config.yaml
hidden_size: 256
extras: ["capped logits"]
init_std_qkv: 0.0312
init_std_o: 0.00459
init_std_down: 0.00459
learning_rate: 0.00284
batch_tokens: 131072
dataset: "wikipedia_en"
Each number is 500 + 40 x the weight over its row's rms, rounded and kept within 0 to 999. Layers, rows and columns count from 0. Numbers have three digits each. The size before them is the row's rms in percent of the matrix's.

# layer 2 MLP up, 640x256, rms 0.0466, rows 383-419, columns 0-127
119:514507550529550436478493490553537469553552478498502451593477527547490480466464456507475529469536486470436514530506525481562458419504559507499487408528530574432493539571492544510526569478552541475538596486548488510500511539418508535468487445533523514489558537561505471459535538461471438516505505442508525477541533479489493506482546533449493558488472519479490520522442474561434521588489
080:606561451520525445539492508492538499490561550451498567501463435494468423553494520520542534523563496510456414479549478516504475469492468545524542454520508498468494479497453479570537613484454503466453519567477526564481568462522456514504515497509532467488524500556509504509381537445498507554488473458503461437502558528525522481463482565514552535533457498523461471556453536502429499504495
091:379455379468585468526495476526494571514516494481560436501536498512573482558497450502491540449463455513495467528543456503576529417527505444485472534537539439470477547488431478516439506592492449519523474481486512519478478503492535461514471554459513535544494500479514446464487482459454453402539523516482479466487461548482574484514566463465449495492528541484447532546452524514557538520580
034:533406582460573587497457540557517507471478601538480410478532573510538401504456411509440503536512571517560504458574527539524437549527526473464466531433457491496528507450484431543531418503499536513537499508484475567504486485528505537471499486482543490468486469517473367501428595463479529474503491406522489493489473469479490509479530561492594477485500533520527569493488516486474533504537
052:497532468544457482567435490504530534444420477427527546563511567428418466492524508516492495450442428507553515523486474497473480594479462504467511560538507513480480593504480543530526536495506421479468483440584497502507489503497503495518520563500499551457478382504563468468460503489575477607596514449486492507479490513483503516519507511496530546505490484547484471519482434534565534469518
155:570510501517439482495495431459504434515476529477503479451425461477522517518500524597453504523583496499472431490506493481561472475466444526517555402510464450477528556472517507523521577459540523521531573502580528508537501612471443510518502463496565461485490513549490485393514519414467508571465468539464486476561565476557506475434510479445482514439548500532472489556487460472433441492451
034:495549460507413478472464520553449504503544557441422484500439491479622488544487507462594516443461555523467501492431537482445488494556423490434458498518501514547476545557533565547492513456445429468513470560453567503507559500494474465512504482578525471460468504486552451505554528498459506426474515585532539534531473555515567520510488480538445541531526515448504461533517433489492521460491
105:488434486504534574547520485497588484480512505445540450464462572488462488487461493567496552511501453532426482455602488503421534442552448501491490560480470475520473515454463456466522497482448500509495526475485508477543425500533551458489460598526478517514530445468484463490507536465563514383460504509514460534505507488541505473519549466424444512528436540477530478547525455407495514530528
112:495550536499519457492501515465624511497489513505525549486538570492560493496445534512483471518448485507492412574511486453523508461551487481539470476518465643440495523529471502474460525461490512447523491571464558582469475537563490505552521507463487478501542575509449480493468471382510530474555529483480474484485497497504514517507512445576538513459437488508525480499501416489471559547542
090:473467539515485510455495486507470493532480436547493512500492540415542444552488485519493468478485473527462559441520499497608537455441596502482496486521603500435545481476486528457462463466416557513459498437488510494470493464584459484521520519516489493425508504513503503566497496509476529535541470462539501495471462469537496492503470462534499466521465465506556494373512453513514471509567
095:508557499493525454561511520533520440497509528513525486544454492503497490451484516468567552538558505523488524487498469479480486485470557600546573414447545480534459477473514487457503490445448560509523491469598507499494513466480530547523548494493495537499494510489510511467493517513543528535490431530499481478588528495506465515555514507531510554397528484459496463443444505643503487529439
130:585467512515509461474493490556541449458493497520514459537524510494488495482487479486470498490518542485566447619508567499502456488466486474526588453487495593493520471478547486507550460485517483468583536568492482479570493520433430453486494478482498505572532448531469444493530448400544524486513440468457503511492506403561480450472500505484601570600444439511515482479517502522528461549527
058:527499478457515449418496490470566512495447529482542539519560550514516552412516485533503546499553509524490462551537425461541447517509521488525481519528505458554505505468558501543519536496500501539477442442481479564515523495506483502535484463526505521519545377544463488503501488528476487488528562510467480514473457490457503483510533497499446518544512504483417509424537536520526485473476
113:531539450437579444472431485479524530481427506471568574482478554547497512490439525505528538539527400512503506457516561456511548441552518470461488526556524515483490470511437542528489433484518445572505516523511527466494534482513461508491499565498379533539471550503444438546524533488453540485555543455508506537476482530459485466513536504431494471538530547464466525521516542547566571527503
040:503499542532568509551434492466519517516524444456480608511520477437546566471519558514389420454459521537451533520395455464524469467534524520484509494564439500472550433496558547469508506556476481461526503492512432507488462483491562478489523397520497506527480535531522507570465525480506566503458493561492517441486485511515481489498496464526471476453502484480519504472406484551523507477511
196:484508487485474572499462494431574532471431476534548507500515484531548476588568494470474486515515516558463531597527442555517476495510509507485524473554511493454535478476475459512522479455507500596491485498479533527489521467462485515534516487467435492520488459500546524539460508579557476582502520469484560523482466537440491552523526481536442489569503483517531506486471545507483504474450
067:514549527483480514513552499547501498543515442465503526480533524438452436523448536517497497506477513519390481568565517511452514499471521549532453460509540454436551474497482526443458470577540546506516529535504525510484466498482507538476483523558585444468506351487510595476520625508478427542585484528525483547545511530543498451521474439495489513566514527440626485580519546491570509496472
049:489500529522526521399527509504530527471512504474511522480429484463478512464550474428516479497482542532455535421511442488460523597461543557513518482473536499468473596486544609452499476518479501523489489501469533472452511524448405511480492495542430542506491440520512491437474511548447501553480508494501535557460481552436517509501514408508465527419547484432399486513426543427532474492494
154:536491513494587461558469522535494505473426529499520504484453466426484548500434511528515530547497476504451506510462586525446517469503527529507432447483511493479512484524479517542459466475466529461498566499473530463483498461573567463568477524514560521521478501436497406550553594438554559475528509560487493536495480452508492481488540470479499443500515502565485503445515527479523567540540
158:552511498456407461532522508497513518576431464486472436505498516474512484545485448530466479487493547508523464472523412464491449486543479496423489486503553472479532507505494434476520510511457444564430496468528534458564486410463583478503506479518518564505510427479472482445514508524424505515463425546555488514505480504515491493418425474525471503576489479493517451560394568504577534404507
119:525429431482463465487417485470514454488477442474489493441501458500578539597467481570482570477597535426462453469534486504499551415485514529531479487480470440450506533524477410501516542496488516459465534549459536441419546483461547507511561532536554512452508450535473502463550564483444523458484611510530522461512485498562470488536469512532521582479493495489476542561512514516483525482540
073:439532542482548498474458519533512524535446469462489547536492455424447501495480530498460542578485490450488501514509528513587496517537402464482484498503583471541541496495493517472447470477600487525474513509515528478474518416483479437461498513527600493538491493523503513465519490516554502490441476559458515508525496482522549480509415520464433485506496448446542497457496555461587509556440
115:496552475472462449545496480535533513528476551551498472486495554546503545455540452449467498390483506568552506496517461471383468453513471503535527531422473506457462571480492489439514394432542560461522429530520519494484515511448531531469508517525533541454512546525483480538535450511491455555542568508476531592495485439530514490529526545487482384494541485440420470492522468524443506466489
029:432549542489517508522543470463472492501540545513497491498524475513523567529489469551459516426478398472466552604511494486480574534466549457474533514512429394498459493540492465493499498460465539491528465523476538569531504477466495521505516508456527503479527447475536510548550494512549519475573529483493488449498500488433468507560525576488508564485527503487548555431490490483498544522472
022:553535543465460522500424486515450483548554473519467504549484519489496504516477495507586539500533459496407516507485444485567494545493485545512488433449429477523492571499442413565528530494478459456522449530483444559496537496509487486475488513435497518519556537495521478527516515559520497603462562641505484503563529557548505492483539529460509470452528523492460469508472384464494501511548
132:464398567459529518471459487457485497484516551502510488503477570597504494451554509489509567579503512533520500469455549432488497478471502467446557531491502477557504437462556560470507456494566492500498510503460497563498457540434451474473481457463544492541535460502486523575576526510548496507472441426467515623437521439557488505522440498433510462447536455499457494487517480495520437527552
075:459549482467512441539535499554520453472517493447475478489457535511486537561506492558409541500570534532436510496571496496537439493491397508512427524531563428501508559528467490586493486466509504486422519504551486480498572502543471529425507470427465476506529501519437486485431454475469499531476491510526551448462559499551493491415514529530470545493459529613443432473454456441496518450451
033:575512509495485507504515475504493503453563491543505562505519417562564423503463524501523493435590438440557463436553510496395637442468495409502561567484555478509474443537510517489484476397540538457448470490587500499521421517549498538514533590430507535477483512550460491502503510507483509447513449410487485478451499478492518518501503476498537538473489500512528530569502466483448503486559
030:412415517518529516483497500483486502508487461510558511504494542468518584494439501501568497455551559529474520553454524530478493522492464564493418521476517463428498490505513532416470444493434505487422554545525513420522462484478460486436522520548472527485527634487471520521487462498463490536524513514514510587547466495547449488508598523508438516540505486471524479414500527452523529446587
026:590557433502478499539617555514470496455602520529516502475474427531552448496528530518474502431507456505523474479511420481472488576464593456497546440500536538530449454523577486493501458500471432546499459476550593481481561519465505477529508561476526510476531521523545550497522441528479462441555468482500543444461543486444477479530454514504506489508490454521505508531492474541526503477541
037:458511456516512475461452464516521519518504483465522507540505511498496446464544432472562529466394465548635485538522498506501500519521484483508511522444547424495509398473466540539465455533441461527438518533538519491509447463503459437530516523566498541502466531493538530497453472450525540651522556448496519492474458481510536490549451477495430509544506511497542514469510502540508464467548
133:501483502523474543575530481415472494543519485506474417505481553545481523454542445387516540583484464532559566539508474541473549554523520481499500500477383515524558513471573513495484508540523492504564461511503484516498469473476516520492470476579458530520522518478553473615550575562499451464480363527485546479524486481480516492542530546522496494575516506480493443457471526507507507540512
099:521488579506528440501453464453507493447517451496484552492462561469487480504471500443473479485511572545540538522508498491390501510547541556539482534447505460454486556460554547534477478503518507488510504510462498455408513535428525548476471581490498509449540514538538516505535534539528516560472517409454519486513501527549476507524538516493544477488549546463481526535515539469530451450513
107:573510479472464456450516518406530513580496473464520462457429478521506454482495448497517480518499508438448503463438494540556479574558479460520481491493480459484480560527507578547464561495490489578488475496495472449463485501537419484508517464526520488470479549544508524455474491483485447519477460492499454518531523509484469474484463407540441535494493548495527477494444484501502462473501
108:448570489489529551572471487533495540504452554479454538446530495474433556490560556434477465527537543515499532516583438449491521490543617542611537441495471510514478455514468477483489459509532530488550436522494551500544546495447563517453547508531386455539500400447529488496489412554474517500491463530489538514531501533501503548538534568570533487505533448468456462544569559495473494472414
034:477584502486478511461537466436495527529453461522500479454493543539531551483546577448438546475409480479449497531503534511557482463481573562518481511499496452517517472423482616487477458413472469441543503577461484498509480506492533522506496505470529469481545283480531505542496547475624528583478461583545512514507453544514496526568507547502513475506459483479462498461484482508482458465473
082:453461472469460533573610524539508524551404451492533584474530535479560482538504465503394486462555502490456473474510496502539479523482492511527477514538503458510475408477500486472466543549481440519559479474550497514439490494468545511492513504472474523518442512466498512512508500567480508501498486418523502488497474548411558502531538568521504465436555513490457495530534502473546532473494
# layer 2 MLP down (transposed), 640x256, rms 0.0438, rows 383-418, columns 0-127
133:573478539505473469483517574511561439536546463490496472539473494557516461534504497491430527444498495476456487509515477552520472476502553494508440457530484516447539499545493538527589552455533518506543560517573472482512511540438456570535457446491512474445556536520445482454517514467495507517510531495506483537524537493474470450468510518450490533450400495512436529528428521511461507560444
093:544484505515429514522550467500503523527492528399404429482450421540494520515499518481512463505525530497473548430482448569516502440535553528549458449449517479516440487496473499463523473436497431515512572497533457474526560522530494472525471476473480505491560476497554465526533585514421481474428509512522491565494625479452482486425522488413519508469512429588445439559463539517423511491510
105:508584498518598508429469433509487567402473524523459534526491523474512552575481492440519490524484506507461496548569536543463497527550506528490493450532469439525532478553433438473468574544490500572410427477468523513469544460548556503499514512495501528551520493476464527487521528504451482445511547514499536469553496480512459521512434433470548403492529521442448509512538521505500518433553
030:441476524591561504519480483514534411484444484455507502516508533504520491502466507489421469540459573524590555485486460463489517474541521495475563474527460523538437538511431495511569427445475476503494500574480459484490525457498562513458469526512565540515509540552497504552436568411535524477467508465470459497621436594523505577497527477498512520514534492531511511529540489518508500520536
049:484510522554407497545523550452478502489500488439508521521512491493489482524534474529505583476478546508517522452495460522512531515503465538481509517565521494486479524471446478515530497466466475504529518467576520493522512496515510472577518539450471496491491487530534464471485545470498471556497491451515490496511471510460503467528513531474448525469452469603499519485415531472551472464518
152:517481542525433525533483523459552482527513481552450489504468471542465504590531539546450540503444549441483494492516538545514437480441510426553526492517458495471453504563531528521567542506437510442502569525493432490558450577493442542505453461513515482554561431495464450474493443455466483509524479455483440497495550450446391554433497502520515489516467507528488533528502418477423567538463
035:466531505521515568523480525469527488532503537471469526465553507542499521491515493432459527520564494502470534454560506543527464529472430572552526508561509462503500442556540506528565504507530464443450480499487494441514564453463506530553561526550582461473518474491430457536491470551473519497488468544468542516453534539493535549502455547476518452549594477421489548526502597459553513548377
101:523472495418564555473482459509509527425469528511558471505420527492516556516514485520478493546457532567464460522535457518495527462626419502455503546498443530473450509501455442456560515492516479494476473455507491498517403496454554499558501546523455544495545446473451509511542536516547476453480462481507533472536407493546458511479512461452494499512454529458561475530560520442510498483538
110:559469487518491505522555384506452512461423501509482433495509498528537497495504471527470466510530502446532559482507517526547476537464506509473515525503490429472519498526542531516494465532492504486473516492514483514483493459471419513481544437444479512500513532479514514517501470530488498579497494456468590527471460535510440500521511571468522587499540473527473444529458487468505491512514
096:457487487506498519457507484503503486523486440556491463509495520398499467521419527540463505455520463467511512523542524486557500462452532508502539512490564478437487482487481515433383541516452538482481489456503481455473459415619506461580507497527462502432459504486521472514452501547493551523510529481483516472431390512478516483532485556522485464515496494475578441500529471456517502503571
099:490478543511520476508466585495521409496462494499522442491547429496555451490479526525523547548518462478462486521528477493495424469508543492510518512424517446485485468471509424576582457504452479498467555514555500498522502419469478548524537463436510486493546525486529459500481520460472529523488491495465452499496500463471510528455530492506485515557467487566479514504455461526441452509460
130:485454480548495540476519529438560480550449503487486432504494456493589524573429525564544549531522529442457533462505489538540505493489501536524428513485501467409478464533469463589569527496512466527510528517508538480541548459517468505482502434440517499509506486481512463413539461470461494510471499517539464533533445515523492496505492498458493558504505491515486492517450457458430530476503
058:519492417510489485479447534536512457500453491527473476504480409510476500586490530469481506511423466482514555489507556559498520473518486484463491489472471457418525499518466462554548482479465502499450504538479475459570506551520552505464493452477505477477468500457510474492466543485522532488511484509583508485476604550521506489433458539576503482448469559516523489521560531520446513546530
121:525543470487561493452476453448474570444503513529605546546463503503504479524466488481532484567540433467442568504567553520479553503572550492510459490543450489527486479525494457494429479513499499516491493486548561517474479513455548481446494498494444561555470506540448503495563574489522469544541528505441541455518486550540520507527537489474476489533502578432454500491569480505470581537606
036:575527549497509452530499448465546502429558486547396552506477527532469498531458558507471439442526492489502505504451512434536444488532461465514521496526462497515515458451535548482422474525440471579528504563564515486450444512582535429523537577546480415485485521517532508538511494497492540456620440497437468516483445620507507509531525571540445445535536486516478492441523436531543518476492
166:476444505508443542490456505474540425452481472488506479500558533518527508538554545525514529499559539541473537578473475553550508503457573515492505419508502528493488447521472472535604431414553474491568515489555474500556505488475429505527531461507443483563566452475536489515482534542561477564481498507457532537460518484472489558460467469507486569588461477590503497492460566536499491474432
064:450550481515511523485513578492470529493514516457574500523566489470414448394503500466436411471500474532455456532465551557578529571471500470499532557535423527506514489506445553434539482521509536454421504447506475515503525493530511568435461505480495453479489469531423551502476522501424465552496454511520443518514448535509515490540423446474501502451473490499501488486460505521526487431490
048:466556519516525495453515356495514513526467500562487442464471591482453478495498505508492502461480526502575516480449453484517464511484503520536455512433518487511508554456521456457473430543488572462566493402503521501410539571479396491492469482531406518510482479550510519405552433501541510495483452488479495600544476539515437506601472509447533559439503507418501522536475483477478518507423
159:543442468494602536511470526494507600456489520524570575484465508462487509524503493506500471471429463528489566521439568521449497533557459543537401447544529527483571490482500536485426469511476540476452516490414478505468456433586569510480403540529496498510438483457499518522575592439501531477532465517486506479506438478496487529502502444506463437528506540489531462504549505496511501487537
157:552484546500412434557522521518567522573439486506450474511505453493536494577455467496508504511531531476498476464490458507465446485551470507454523453461510479444533481504498467529546495493485474516470546496550482465585497357496501457518484520501555558478530497453480468424518508527467471543489425538529470509496485464485472536417423519520507498539516464519466444513429526539548520441561
116:557480473491456461517447532461500441515511480506473499468530489523548500661532502570478570480574570369482479480502518512463507451526480499542452470485524460455512525524470463546510547480497483480479551583486548437459538501412572543538556508500555510416513509539478498431519531499438541482480584525482529456548491514492456460510475493520516579493482471465459540519483510510479499458530
080:478510463468513465483495569496524479465430532462499458561462478521492490558462505495515513520412497435582430474529536497540476469489542416576564523590478499546500442525537510536447484428470464416432515551521507475590516484512482482531489437432512502519469471426535473551459494522433496592500506519475510507519557525555519451479481499525523472462441440504476457541460412535419462579541
119:507535513467433420525499420506486574542476577563507545497515527524552540476490441497469480429479523572495513470512450468509469465555458533496533565529501506462498592432504485510511427508521571446534472580528539480505536540401518552485476526506531494454531450506489535504522482537457468531569534464501529555507512453557500452500548518505469442462517487454399478526494532437469479411498
026:460531529497543485466488548539488507547494523497538522609512465519492514519462492484472485458626498481457515513534522528486458554598549404501595473554492494479492449426449529492445501500452596502444472435487507506471518565424441446464485447538565492524550467473532485458479497482457460489474490496482465506554462487466417451493534547570497547530463440548543533526466547547498438491432
022:498536560512433512458532464522545520525441518504451492474529440502490565478511499500531591523494564496531488518500500468524438428492488549484477573470555495542521501518452472470562524453560527521474455522454492513524536494473445486455459524554552438497524441439504484487441481533544524444429556499500506450579510497567497545467540573531495478545532490543447516521521457562464510501464
130:509560479569475493509514485509529488525483482456456501498521497456497522574461482505481469389567497455519498496515455560492454524489504567611430438499487593442565539546414460518502530504462483487506507463491439452530572450598559563584501562522454465416450513516520487421453463462504484517535557493503458429559496542440505469513523479510519524534490529507544485507468523486473569485441
080:482454549484500486512522549504464390494465460496427452496461490527457478511495507554424559461502528527486537520526492532454473499467522540568474474523471457479591514508509508569491537451502507541540458528587517474518548557510451517463433526458486477532556488484514469416554528521500552570411492488486509464511510500485490485483531529444449474452559495594495540478495502510462528437509
027:505536538479473512516535411453447548491551503549449514497495476537505491489492504458584436433448476480499463456510515450473451464487491518522530455476543513530477496531504498504455525455428466487513485504557528484493523505472527482534458467449504444467409472588537553480503499538540493480561506546512452484485498499438563401513506457480499497527501480442509524468489549505506462503542
029:478518447523506476509420462551544545457489503502423511579465480525479453541515513478507503548467455494492529482483489532521426447433493539484451510517494536553507454531490499540482497467541567516503519484561432442521503501439525445503517505513528473493528520576471492553439479509507511522434486496562460509541539544494416557436498495525526554487508470465538490549472489469482541534477
023:430539614502503461482487482468487524480571495519499494446450487520516492489451458579488560547506533540539463552566506499477549499475425482479462551479442552481578571512539537518557472472472591514508493436442449458379469530485456474517484485494458531552531496507510586502498547473545437527524526489517521478518489512576535525545404542463517501514536495524514586478541462498541498555459
038:490499532443482486514417549491517573503475488501467492554468419462487506554488459498530482514537529487494532474556495574467460516584541564509534469512428503470527495548527507524565424504520491510532475518579485492513500513520548586453436459513539497466461530471526421513542492588499510471487479457517617546574488473540424399560569536515471522483499518548466495484490545478501555532494
144:487511512490470509583526476415472551524534484499453505498464563511476511460523471418485489557485476543516567505526497566481532546523481502492493495502421515552538553457527480466465526494527516551539431517485457518469473500471502494433497495610457518542493529473528510589502596572544442485499444513530591497538478505512543494510533525524518495558496530496457450452494586519521494517492
106:555483501545552405451488501480517499419511471467507507482459500437467437496488499482446452534546470509503531429539492535455511545513528509528513539494482491482464531501515500493447498552521532437518480466524550474440545484492496531473559510459488521389470493524531550509543555478547542540469559489413538472605514578540509482556514487448540567536577585461511478485505530517513442429562
110:544513528483444419404469569458508426564451514495510418520436481487506432478480419520520515539542510477505496437464475529506495491535517424522537514454501458454500535500473528548476525468495482543496538536578489458511520482563439480487503455494557458488496525517523465496520474470510450503472463507543490504521558472482473479500531406531455508506472530544502459517430518506495483524479
116:483536457480513541547466476520538589482470523481442535489536487475500537480522540467459425488476478468454559521564444478551507484568593544544563449470445494507461452505451474466412499539561466543497433478479551535559517466431533485408548548500427514577516514446502491537534477589433566501466445524463554494561536539476527546498541559554502528499550496435489468470566520510446505426473
030:466555482491568466480512438514592466465486536518431503538451504514522468509507542435491502433457478434571533504512485486464465491484563531473516472486483530545456452472556512499494512534563476578508441510445523551469454480492536555515528542481415543470504490488487475572452491401543512562501459503509520505491507474510541502554466485476504457496453549472539513470429519423485537464512
# layer 2 MLP gate, 640x256, rms 0.0495, rows 384-419, columns 0-127
101:514534537514451522513572510490456520575470506471442468483509451538511590485518533530488482488513498457468605500474515578539501429525513495550533467407478480543467458502505491502533437476543408519486506465513509460505552517540463493522497487468461479484552497517564474484577571511491467424474491600489523609496506446457475482426495469413504491460549477514498484516519486558466513530523
109:516356520464481484578542493521503511592561470516529436510544480545457455479553514556503479446486455502514488473442486481540573445475487460485521524440581528500457549478509585526492477522502503437571543466511474462529416537429486494500477466498488519466491539501528446469484510473505477554479505443516483486480522517480566505521569529501431546528506501545518523493486503507500495568469
032:567539489527423475509455475520499479513517514479437496441491535564517479465528494405479456550467555507482494514443513478436545526498487500509543535445430487503419530456492537513490456440540485489484501589496486530563521522438467527485497490573454518502515443501536473508460546520630461524423445433519474512510483495527490502475580495472499534491496461515480517513475548499567440523540
048:477548557508477548477530492467544517493595479498509464501521481546497524523493513572549490511518571488375565501450484510463481508457480493468478501492484418499456464541515506551524447545501536498529511494547505507544506531533530489469460437488513515518540612527538539471550412572613494528488477542573554431452501504448468495531461586453438491556435485541447508473457498451443518487475
161:445465527513492526537502557495522512532530479582469506527586495555486514542466541466516586502466521465519554455530551570472489471511514436547484524491508566508471442616535509495529491559445467467510513512381454483525463478508514518504513474574485513569568442503442446550458375523493518419520513442535429502453468446380398537491484475529496508531475493478489546447474460517510575512515
034:566533530525500488517552547483568540477570492490450426471460461469475487466558519491533493497452599476453469493560459501554472505513469464474496469467505421490491541491550576516507519494497521485515551423468495489556415503438524504486497507496483524475497557542522350489573478447459550497499428470525519511460503520519468509563450483498489502556443436462508477512449548507491491542465
099:545477452564473498571572520506580437488562502416478466489466515534430426490449542566463502517549450481512456532488540543452547406478534447519516471538509458531524468392503556522521513557431479478461549537528538469515517510522460533475457516511440450566513464494480477479455514477532494481493555471473422510465583510536500466481474548462503524524482529550467546531467425456451578552557
124:534459473490506523483476467542467496479418494501473505469509475558550513480570462483409480471514520495503587387465508563530512581467532495446494483511483443502510478526551534513514485562538513499483449478479445466505469494473472487472511464525463552476513516466526536503418489556461480557473540473464555473522456526488461498503533501495523593474546471496527473600507489547501499507487
091:573530531542453513482565479504489473519493526503507502484520511587515549532552471498542453520522602523443485472494504448475503461465558486479493445432522525527599498539574475549534469460485500511521547537476517550522545547404456495512515509553516503488562450554532520536537512439518451484516448517573507552523545469466498517479475435488455468563524493554454504434430490562470474461426
101:514473519453457574479399545464469534553460466514478498479577478507549498498503502514407456433393485491500511473494510479466463513536526445443491556495364468498489478533540499480517493486489499458525471514402495482487501534538483485515453481505487485431494488457448506506465474458440496524470570529463504523455477489453555496447512496503481459535513506554533525539556487439493537491488
140:443493437532501565467510526407527509566457507486483500462486439463550554573420538560537531497512525487431558419490443537579514491472521538473401479466481479443449487538460486540532554515460474572451507476482534478466530454547548534493544453512490520462507502482526506416509489539450512500479575535539469485508477542456470508496495511538436507442531543515494509522453498479426550446527
059:380477580501564471478480506554494488494506444553574556535494435407541537496458458546423498473479527592486572566510469448509481517535497502487464497456467492512480489527514467477537536481534499497543524422561478447442474500487448446474539553486561503522513543563467497487582409492482511435566481531498461494504468482467496513560501532509456440560514460541492562467492478515483537536530
126:520419535455478454564492574525509450518431470476474462526515582568420531446495516525462514468528543463484417455448440485499438482494454473474564498500594533489494521528416553557511536476497452532507538529449529467549546492506470549536492579523487452460502557505491418528471462469422511485523445507546474536489529506464461466489493516468533488477470520508543500513504510518532488509396
037:377433478489538554442477512472544549426405464481494550496473531480566484565508459507421512483504458540520540494540527490499465461488506519435449478506512506428441482481436514477513474537523460520558496489498530572492509471438484431516499441488448475491513530517535550518464433502429481548490529555513540365464505488524497468487501541442517472529521486470513490618468487419494554421553
169:495504520520509448501496548560444449546540526487466487499488519467435498416426541519546518512508516487533484441455547450470529532470496522508442550451488554535437518525514526474522500549503517428528514518529435467507462568535505481483528470573536494461525510517486508457506464420432521450499479534495445498515516474557491465442486500496538543428432505501480472522514471487523527529529
063:475474576472481533451506476509467513422494467474505500475535511514493481587515533548478580544522547506488547473628479495478503417510493562442434445481574499503524476439575458559507506567539490509543553569523517466468517510472427430500468442526525498531524487479464513472562512508528495455591569408528493569463499488554501458438542530540503507585527501477526492505537483394483606523453
055:454421435541453461457481509522501471503503570465500529492492460460537491513430555475357501564489450476531477485522511427455514536501433530437548517585554538512540480543518573550507559425513412561456490557477534464516475455520454474532492527557503481531493395407512567519456495461475474555418546457542482499510516495539522440455510531512474546433495478507508455532499516486543485503541
151:490513547523500427543450508530484424488482554476458469527501417466441527522456566550444593613517493509433487481505542536506507428445469477430454454473465500489471515505486505552526475420485470533530583520549540488531533483491498457605498519504585498510577460520495408507446506474510474514566499540475466554498531448492506438450514538486517466490533455592435488490453526478518530530472
168:527480539572486503508494484526556461500522503473465464511543419536448542568471464504460567569535458438422490491457486569526502480432479527540533425463450500459425550536509568529580493490532537457507557549517447498531536513494429525520518520525550455513541506522527528543507488434529429512552529497436427465476573443484469470528549584497548533458549486568454531454502473515477513563499
096:579497538599485564512541539482583472505529503468495505491518485508474562536550539469480442536603450511440435518452482633530466542475519520504501503496491466471473499565507501545551491472452469542506570464534479488553507533489434517545477455452478468522556441485517493533466479477527524520471500482460461460467545517479478497472503576535546508534530492574475498467445511514444518533431
082:474497436547433516570527482504536484502508438522506517401495590450562566480465491544457468503562502577389550495516487452497514517518533637465477522516499500486481487411453496535515555525548514566581492503520522549473496515473518493503495481474500525516488573502450561450484462527504508466588555522561460450482449535444473537508454461482462480525553578518492570554536451436512483399457
106:567553498523482533531497461494536490491470520557488449475498557540523444428539519473515465450482500546532492562436529479469470481411493463576542494489506515474450453552493552497521526462562534443523463504496532421504472499558486564529518468468445523443484610499515483584518564463505532570470471474454472403509515463454455528573452554515479484506526515490493501476479504576451551543507
027:477506471518463481566536511520487526519503406493518536560503503495498440471462472456555485516547513508436486505385519534460508551475531441505537497528505416469475442505533463499518440459498476472531480497485508472498454526505496599485497566533494537463508434530514455559537498513492476482455475527544528484498483461434502489539536493476581470417520473527478511535469475460537455548439
022:592431616477417533483506541438525470483491476470456448482555437454475430516556482511581511509545440481566516451468469407506438511526513464480534413497524480497512515515539432534467443470444537533540530507496530462440476498536435463486523556487542525458513496529476521497464486504436465491559517576467503510454503432485531513512512528507543507534549446533493542501497549471549572508518
101:491532545413488550525524559518487568506520479589494464513536473539529495436503463397505490508486502516540565537503498511586559523573504466479559455458494456526477575527482550399423492523530485523491443453452501510469493576516578517473500626535556550453472526483521531526555539565475484441564511469502526527526465495515480494525543426539545465451482513462453516543525524502568500537521
084:444476518571472484488440498502446451475546416556535451530472438466389447484481535506492512490493533497471587471466463579589443532486469401474530497441472493510589546499527480509529504486527463535551473488548524457509471546498548462504543481517502509479548561533506498444528516540583519498457453465512480474484476503474518495540461491465495485553534453509519505496502459484516515491509
025:573565558501484466511540526585544521442554519502501530491447478443460440497473525496565487553551493504547493519521490448468412477518556521479514469480411561533468591550530569472523503505495493481500463480492465515484466502474502513452489503525535435505516507584513492452457485429496438487484530425469524495528519449560488489517419452496605471574522468472498500437465524567466467574529
031:467402442489465533528531562490480499476520552521537530501586603504574499473466482519539526486472577535476514423449536484486440502494469447462511455589432489543495548434531500507499460433461500487484482537512521476494529520502493495518512576487519475501487430471486456521505533470483516562427533455507524457508491531487512490498525471516553479472467502507474527555497482514491469477580
024:438423457428511505528412522507476517495465504541546414512509420474526605488478550482469488489471495470501531494417503505478463576526435529432472503526437472527479590527507485499468455432529507518570535476510531497522455499484545459497493480533531488502505427468450446456497475491409540545520537562499537551552461459490483541484462558505517468451506497549396509635481504453505468486424
037:448492482472521491539531481429515559511471483532518338514465517464454563488481481488471489487378467465450554438545522468562454548472524538459515508451503526509439451493493575505504448527595500521534521547514490405544511539511519477530488446497504497523489538494518455558516452496523487588436433524534519457552508516587492499555482498467494521503514539478543508486391520510504507498576
132:481493571550504551513464515527466386510517559455445506543541464460485514544499480506469535552472486462490530482440510519473459444503519445523526476452437577484523480573533544546597518468522488493498533532516504536504511458590444476559500486566538496500568442503492490517457478482524558514512445470456460558498519415541481462461432501518535503529451434549460482566508522533501490576488
106:496566536499443521567471498534547473542538520542461492544515507548441531497467485486437507462492600592485466562472482468451482446473529517481508477514451483481504476521523507502573528457524468518511533529491484498545485574478490523502484486511492457552554500580500532528486472506574437517542433462465469489429533443500480514471480480542522419441428480536570517583520462465468483495415
099:534551582515462501427526510535464383471522547562493435576541461472479520507448500522479510531524505532553484450483463477501466440464576508534555444469505477452524524508506511491562502429502487426508577536568505462540505502493544509497465462542552468477518486462515441561568459491509476506475544462535488462476548417499510524517508520479503462566526425553418479574494552552471529542494
112:452591564523490526561471517491506482511525517493476522458507512450403545509502511484485499502490598477512478471401459506455428561484558491559506487521493519508498577550470529492584561405458478489543499539535491478488494572528489490509539419561491439444518400485490501471463437469509481509475534503518522447481533511548449533502528469457517475456459399592503450586524493485492496534476
032:543524570511418531499468466483527460472379531545514495526525511488486506529461491533343507559507487563517568486517505543426520430495586518483494531502561477470486478487480556498498515512520555542498471427450481492538473532487516501508502519498499509493530332493422604458468537464585531543451433446544524438459495562454495509462503468509542509452507491499555500511517571408532513516446
082:446495519533438527503546493488516503475477481447485559552534499517515535589479519544452482498510550542496496465518518590450468480498466560458467515538504462481493468506452488520509465560508478600493511470448469455525519456512482471512521489423459474528507383564475540486512415548524495491547513568476452485426492548474477489524448542579467444506526553537480467523461488443561567447375